Part of a small language model's weights: 12 layers, learned positions.
Each number is 128 + 24 x the weight over its row's rms, rounded and kept within 0 to 255. Layers, rows and columns count from 0. Numbers have three digits each. The size before them is the row's rms in percent of the matrix's.

# layer 7 MLP up, 896x224, rms 0.0692, rows 134-153, columns 112-223
106:149135137138144115148129142105152139109170120155104153087182118142134155123142132157131157162120148154134139138150113073094114138143133105123133137120115124121179131088151085134100137121145143159190144103135136150122128109131150175109118143160094180145140151159104091089157115121128132099161133115192130120125131134117106147137087155168
099:122148098149106165185111150139078082147134134120150124141119157164131091142118111069133160172117157120139096144144117153150131099129124143084099148146087127097141137095104117118120159147104088102114100157103141193138176136158124100145111177114105149121141124105153124165121123132119175114116120111114142128177127126102143121100111100089
092:124122133153137136088090130129131133131107131159108093157117175106125126213173113124115088130157068108123090134145077097131163125143155140099152133097113134116090135101139122126063166101122112122150143143146147094106124143167102139101172113128113129130124139114116132099148107106148116139120149103105177123116116148189144125137117116127
099:156155131155127103114089098142173100182083144103140161130142140143140165162114138108103100131140121181113140123125079167145156105135153140112104149092119183164149165127127181141140132081163130146132105122176126113119104130155134120124113119096170151095144123120154116127146138143131138073111090142152102118125141127136127105136139131120
096:139123161163119121093137137131167163093136125128131125155135174059132138122119111118103135081104115108115144115125049089093145095121106120132120106088147113146080122136108119161129155099095149125109131168109173125153171147110081114155149151130103134149139139120132136165110143132101118112162116152133114106110166130156125154129128125080
092:102137132124139154096157086113079102116095101185111128130115126104118122114199138093134141134094124143090159087144130097124116145141103112167131156115140100156101090131176120138147142136087123140119160126117122141109105128137147168090122138095115131109122140152145138146156139134137161123151151075157130149132141150104121074150110096104
095:156115123155139097126168127123092140191119165093139108150139122158133116119097126167123128087134098101103125152152093118133124124128104143119135157158151136139118159131100118053132115122144111127112129154132109120110101065114147110152131147164131105149102140141147115121143135100122135123135129156129114108116100137123133147127100158135
101:136133129145173161123086175128108120121153149114150139154110144158108106163144139150144112142117139113099124142112120141120139137088083140135162102115118149170102131129074140110130111142086120141176112156137116127136089108087147154120126163140142126114133123110122127097138116087134184103167105123146099172143115058111101182144130102168
098:137126091105118101125168121146156156119146062083088098080155105138177106134126155103112122124168168160130134153147149136127118163138140149128167142177131116136122125125086111107150096141135093104134115122123098102116050127101138075107143133173150133147139143125119106118175117144102102141165126137109108157111123131158128090129102146121
094:078135099131139091130138110143129150097168127105164130125156130138115135097146085112158128135157104086151133121143113096130128095110125130109138113165123139106153139154120158111101134128126145117138117114097143115072155097101145127117103143166128113169136102136123143119117110094130133144125121098117132135149135090156091141168105144164
100:100121125128113154134132107140171131152142175091183114094115145192147098148136133086165162116148107093138058123131121130123086120151163130124103130128192174112135151154147102097125133118122139133164120161121128103127117126118122102165089145132173153096126114144126132141108093117143110154142152124134169115154069139126144092139095130124
106:096134124138085109159155135168109117127098146139137128150113148146131101139128107122118117123141144114116135116144119125107154132113131149142122159173141128135099119144121168161126150111099139143097092096111169149175137098081161187095152108171118185121156126153150109084107124128142121153103136083133154126107138119171141122128161124138
095:124147140117130121169123133098155106099112131130122131145110124128127146182123165129148129112158145133162133156165146164123115132164117115099125127123215121125158132147122140172135143129184102103100131134122111131111142158152125104147162131116140110134138123129136113105157156106152116155139134118156117146138162155085151114088110142125
103:097143129159115134142095163134163120128090119131121106123109128086146096109134129157135150158149133103141157127135106118185126133101172122105094121138130102098147080157130170131088096113148109165150117084121137140121166157093130109134160129128099133093094098128110135123159141167108110157135132122109132125125113184090074162088139146183
100:156180135128104118142143122123118104108152154153139128154188164141096105169117138137141143136109125190103121141127121089126156115122070097134097139100108108142140175103136117115151121109148136127120141137082123170105142104133110143168131157149118117116161146113105099133109084146159116107135142097141116137167163131112124139140092126103
103:130133139161129150104088198114132127129114129098109131094089139132146128136144133101109103139135098163092110114111143153145142110112156159110103104096159148082125119146106143132123106155106108172107162105126116125125128136139123128128125128157126111088151120096128128142151097163080139145080129113129140105126140128138131172105151151110
101:108155136139084104106146105138150096104127135141204108100077126145159157162110178140123115152152098130143105108162098146104125123113142115088132127102149123154141108151128134143067114145131124110146119155145158095107155091128099166123142142188097125092105145101100130124110168135130147095110145140130148175118150082150153124116117137129
098:123116138122153085119124128121110114182097166127122123144121163138139150128133149095112143143166144155092138133170097151139134157118168120114105118090153106107102142110159137100145131155108113165140156128167145152120091113150065087154081155093132110109171124117176129156160144138151087181132123155120108107153146122144153133101096111084
099:154103140144110142166131154115115136113106090105152116115107157150155149101169186096142159120173099156160111098149156184119158090136102135143126133123082137164111151088188107129103137109134110140111132143120089145132151136142176100119097112130187139123129132122113133188141169174163175102118134111153112140152133061134129136120139109106
103:116134113077114145142091127150164117087173148138166134137131145094153173129114125156118127111132146117141158113142117109111097129122136088094182128141143108139108111126185121186107165169130189135132122116111129140135122128099125108099148156073141141144122129142130119119145119141144168132102161145111119112114154093112140142145115157120
# layer 7 MLP down (transposed), 896x224, rms 0.0673, rows 134-152, columns 112-223
105:105096101135133109135110153110150163097132163104132115139144119140103111147109069123123110114111174117118121117123103099176145112132153149092111132088121129126079115108148128160138152151144106108157149099160125107131128121150135140105124112155104166107186169163109142105129098127100113138152130178123123138152137098133074140129105172162
099:114115088133134123153164083095120116145129163119135111151152182095153112104067169125066124097111082144157132120131132113135128146106122113130119129146145102120127154162179143139155103108084077109162153135185109128115109103106133113102157127114144108125117156129114128105154102134102113123111137111157094114125149105152080109158111142124
092:126161100118152099102159133166107110147123138116164111150112111153117104092105135192126123123092158153125149167101100143136155139142160141143117168161120106141118071134099135095195121145128069134125112140105078145125140103118121126191065106157140146131173136142098146115136133139139124122138112140158111098132132105103066084115150151113
099:106068105161100126139149145095100149086145103127134165142104127106111070089126114133097114128154124139131115159155129146130084166084095142122133099114133127125093121173133117128108151167106165139134106123154163165117109118164083097106119105133117145163128117149108138117116109079132125091105133104127139151135123146135190117131161148143
094:140140100116131119131144094166130092105094112128098119122155113171169113135127159124115139091105131119132112164118163131148145105086132158145157096151137088143118110108132104126134130113151051152116146136132138098121106118129197153125113049093086110111111102120122097171135142069186134143149116126147107129088120116112115123139151183145
098:166076127092122132162105156187110160168130139099166122123117125170110147161103145151132173159161124089107097161103102114140115113119152096109108114125129138109166154115112109077137143107179145085111162117073116142107162115142124088131119149106126131154164090088114104125107134141123161146137181126130147141103124123125115131145110085132
092:083107110140158148167110104139121127135122164102089123123128140147107104125147141121084164122136152104157145147123156127129107131108118105174120137152101102146107095124169102137136113087147105156141122111118145114150097155140138145092120119156114129123131129136110122123112129153091120120120112122124130140131125124104144163133143183106
102:117120132131126166156141110175167130134124134125140123173121114146152115142153094145131107097084116092123096129126118109123088107129162110078119161138109106143076153116142152154142141130124105122122094157102123115144115133124139141116131097114159115128156109126160121119154128100120129133101156137108103123138094096149141148116125124160
101:124119141125149118146080127112101123094157105093131069141157143097139103109086156118114127105122088082146112144159121141149122157104090103148149118121172140091131128152125130101153123131168129098145074142179128125107101133140135153105124075118143174162152133124153148157148148143078106112181113072102169124124159142143092113136120152126
098:153152127149136159085124115134140104137118111153149084106090160081179110098087125102116164151115106137091149152146151094150149110135125116102145122143168078143129180107150156114124137130160156091142123114113117093123172109159140124170091156117132147108106142104100151168156127143143106116093153125098121113099154147183136169133149151153
101:129135106118122158139080119150103104142155157154137125142156103125146145152140131153154138067152134172163195178133154123112111111126139128111119109135089132135098102112099091148132117121157105128106106121129077144117128120096131130148104090144125157085066128121090134130126141149126145072130134086063154096180108086118113149120134131098
099:112081135133139129122104110140126079129119129151145131153128165112122121155162100156134115119145123095134115154112116130118128076167090090108123119168162088122143097159116162141143158117130081125137096089093141134128124115127145154108092136153165148136103143145161134134142129145080130139135096129165101097127143126122100138125123163126
097:126128133119133161129128101139122110139118142134180114118111149162128120113150063155118135118082140122117132119143164030122111146130160140146152130127130116141122130125140136131127116105137104114113122136177117112123113122149099142161112094182108144160160109128127154138115134104131160128161051141107121115086099113124121113157142156148
105:163138125127124119149132109120139144108146149123136102159117126126102090083099128158097157108111126171124125173104127121107144106151154137108128118111096150081118151106121088125170123133109157132127130139165170132164086074127121108165093169130150098167131146129119128128105154111102136137154108176165154156149137104154129139145099092103
101:106127105079136126153132101113120164107127087145138124111099125097165094111114165110155136131119084097167124112155103109129069152126117133128150141122120127132124081131132094106139116119123062168148117163119111100125128080136140140158123128100145113128101129165124134090152133130066115139062165128126104099149110138171193127101142160136
093:130100095121151172136093134096121110141131142120105102140165085096117160097134173107113151147140146071160140160126117166104166148128137163146129110123141145118095135151089140127177121160106089138117088118194155114158138107124143136162135113156159133114102151146138148119127115109098152123096093153136133094125103121159133135126092177123
102:146108122121157195173147129115141120108116128091136124107155135120132120136107143135124138076115082090136142132131140096151136125110114115130132126107121159107086120132108086101162093103133135150135114085090135151126123173121156119171101165098137084182118151130129119110135113103145090164125127142179115104138121137109083140148116134168
101:116138061133121121110128136122140116151134111106133161101115139118154117176074170108125125089153095158178111133133177128099105110142080136134134157092119138127131148105158137135134090126100125104151129142114132166110092151158132138093177152102158113113094127084144121128086143132124124130151127124168153170129148112140062116162097073147
103:164111114130112072144116089119154134114145153108130167128107157103141111154116147097113114085117117164162135120127102102132117160142147117122082146105138122126176153141082134132118097156171090094125130129108162127130140154135133107116128144104129126119123129144161136099072160157119135138075101175152136140130115140099087103150104116117
# layer 7 MLP gate, 896x224, rms 0.0714, rows 135-153, columns 112-223
100:148092135099127123186120151182103139160155144151123135136145130161122123106136158133094126115114151128163140125095139122114141097222106108134160108115184109097148157143107140120156093153160121102147171129139140161183149137176143176122132092106114095155103121139164111125098103143122153095124086147130129161102137161116105083121142160092
094:096114130136101102150098220125111141143153113076101095135137162076133129149150155134116153133077119139140108114137097122122112150122126159152164130145104134160122079135101141126127133131127124068107111134106092135149141100089118137108111137125127111118144126125154116104151106138099097102135079148154110121130119092150115162115161115145
104:145124134132121104125117145129113088109132102079157160158135098146119128133122117099136109147146101134175121143185141093135115167126159127127135119129181132120147147115101124134143099140161171136102111119132099112179088110116130147135141101055140120129110111098114096153148123138142095143111115118062135166158125146131175148145101114143
102:140117124130126135127109141135153117105182156152112123124129163084096136110139128109070169138098106126120141139117103094142136121131130118118143120119127116156097150159140082181117138089079175160145130118141136119136142136123051083140157146135158135171154100094170160104116085084104136140139152107102121154129165140104135084105111136079
103:133159116141076131120176106126103124150095132183122102119135159157115114141135113130163102159130119099160135102150127161135142145113149133131144079118154110127105138128122110129184108141108090158116101140126108100129122110109143117139108098168138150135097118131142115155157156124123085166103113144096088135116108162131110110116104146122
094:198090113120106100104138130147112139148152130098127123133112111127157142113063112175151132108120143092098108118154102131146169113139116153125146071116116143076119136143091122085132096119154071138108149124137132158115074099097150097172102145150131093153122088144143111101148127088106117140152126139109145140091096140132131109135126153138
101:163112132182132074122114109132118100153142096111133092142135154132102111080119148131143152119118113148104104132097138158116114116116152110149140137115145098103094096163047150148116117117093149137132129150162107133125159142089136137131106165142140140099129120166116152131104147118143097122137078135111129126114118158111119167135149151131
101:138132156128202075146091153109142174127139156088106120115134132130105114125138118099134139114140149107145111100128109127133138119170149082109181110126116190154139162115112135090145134159132157137139109150120159108122115088105166121155078142173117119135173096124075108131122083136162117106153127149076132155121108127107094116125129112140
090:106189132089102095127161167088121091163161158097130126132137123174117142161138092156122118117122135112139121149139122153139113152167142131086144140117134169134142116138125149113117100134082125130093167167144096113146078143146067119148151109155142137116088105117161083146121125120129149134135121117143146120111120177090111123139138126162
104:107109107109149134134165152137094170133156122146112065116122180173169151083061104114125137072151143109128133111096126161163123125123122147133136068133141116126144158120102113134116118088135089159166142142142108140147125170113085120178097100149132134136112102101106144117153128139120128108151140136075118109147123083118138144144109155129
107:141137104092145135114178137133086108146171105121100101137134108141167121093116174133137114165152140095096158126145151112150137174145163119101122116147121127126117153100116144154123117132104140144190154154124112140142169113145120123152122112132083117113115105164116142154106132142136091114106088135072078199123162138140121157114146127095
102:137196131095145123161133143148146106138155129121111137105139154108097091125125125142113129117134171144143111156138113162140135109182112091115152079132152135117126141105135118173118106149134163142079113113164120128136078092115120095115114119111134116141205121131171120095175140118130114125120147114124089080157131129142100136106116127135
100:108164132142145107121114128176152116114120107101120169115124115092150168126097145138104144098145124144149087118108108132148096094105113136062105087098123139145090112135124133162151127110102135134131160098140157112132136160107128145162104138089148093155160106165138166152189120138151106146129126135115132102076160119126076120126119135158
101:118115143122133111175148136126116154153104119135152155134141129125148114102132127165119121073197134124142119126121124157142129165149141131120104150140101117113154083104046136122133116128141088119148143137129140090159154153132154113139150073135106084130107113174108108118122135123173134165139106136136115131110099071136114130126106120136
098:147115131133113155139115137152084082129159171113119096125114126153087119134134135156134124109131130098143119144146129130125158130128155150137084108072094118118105130104107152153146156094090167140159120148144117143106149118106142106156109143159175160111158113134149135094171093102117152112061123108110121126124112139092075121138117144110
104:090127136111128122097099087114111196140153114142169116120103118108112133162134097148130121106130163115119107126124100118149146096136109137157119120111155139103121158155118149111116107171115141131101126138139128155152115125075111098169141133164124151146100126111164147123142143140116103133088113107092141139143107137164103180162155165165
102:124164124125131098120080150106146112115142134110103136139116158124144155147145111147129118174122121158093159122138113138131154098173110112131128103089109128140102149122118141131145139160137159135133163127139154129118113090152111107136121153150100107084153100119131139106106143137129145164100175124160093142091159130108097143136134130080
099:136085111147124126167147140142138127122155138121124163091141131106107118136148075119114123126094116131102076143077127142135065148149115132078110082126119116111147159064120150114104138145097112125107121123145133113159142139148111151173084092144193121138122112147147138138151097120110127129124105157137114154100143100127119156118101138159
098:091125152137129161150120114120135137136183148138137144087133115118108174069153120136145117162100123080147112193070133153121142130149152116135096121116147153134141124144168114138113111112080138103119070096125100129115109143111100116137146131096157175144128115139116124165137161113114114172128121166090106151170140132130087129145114122120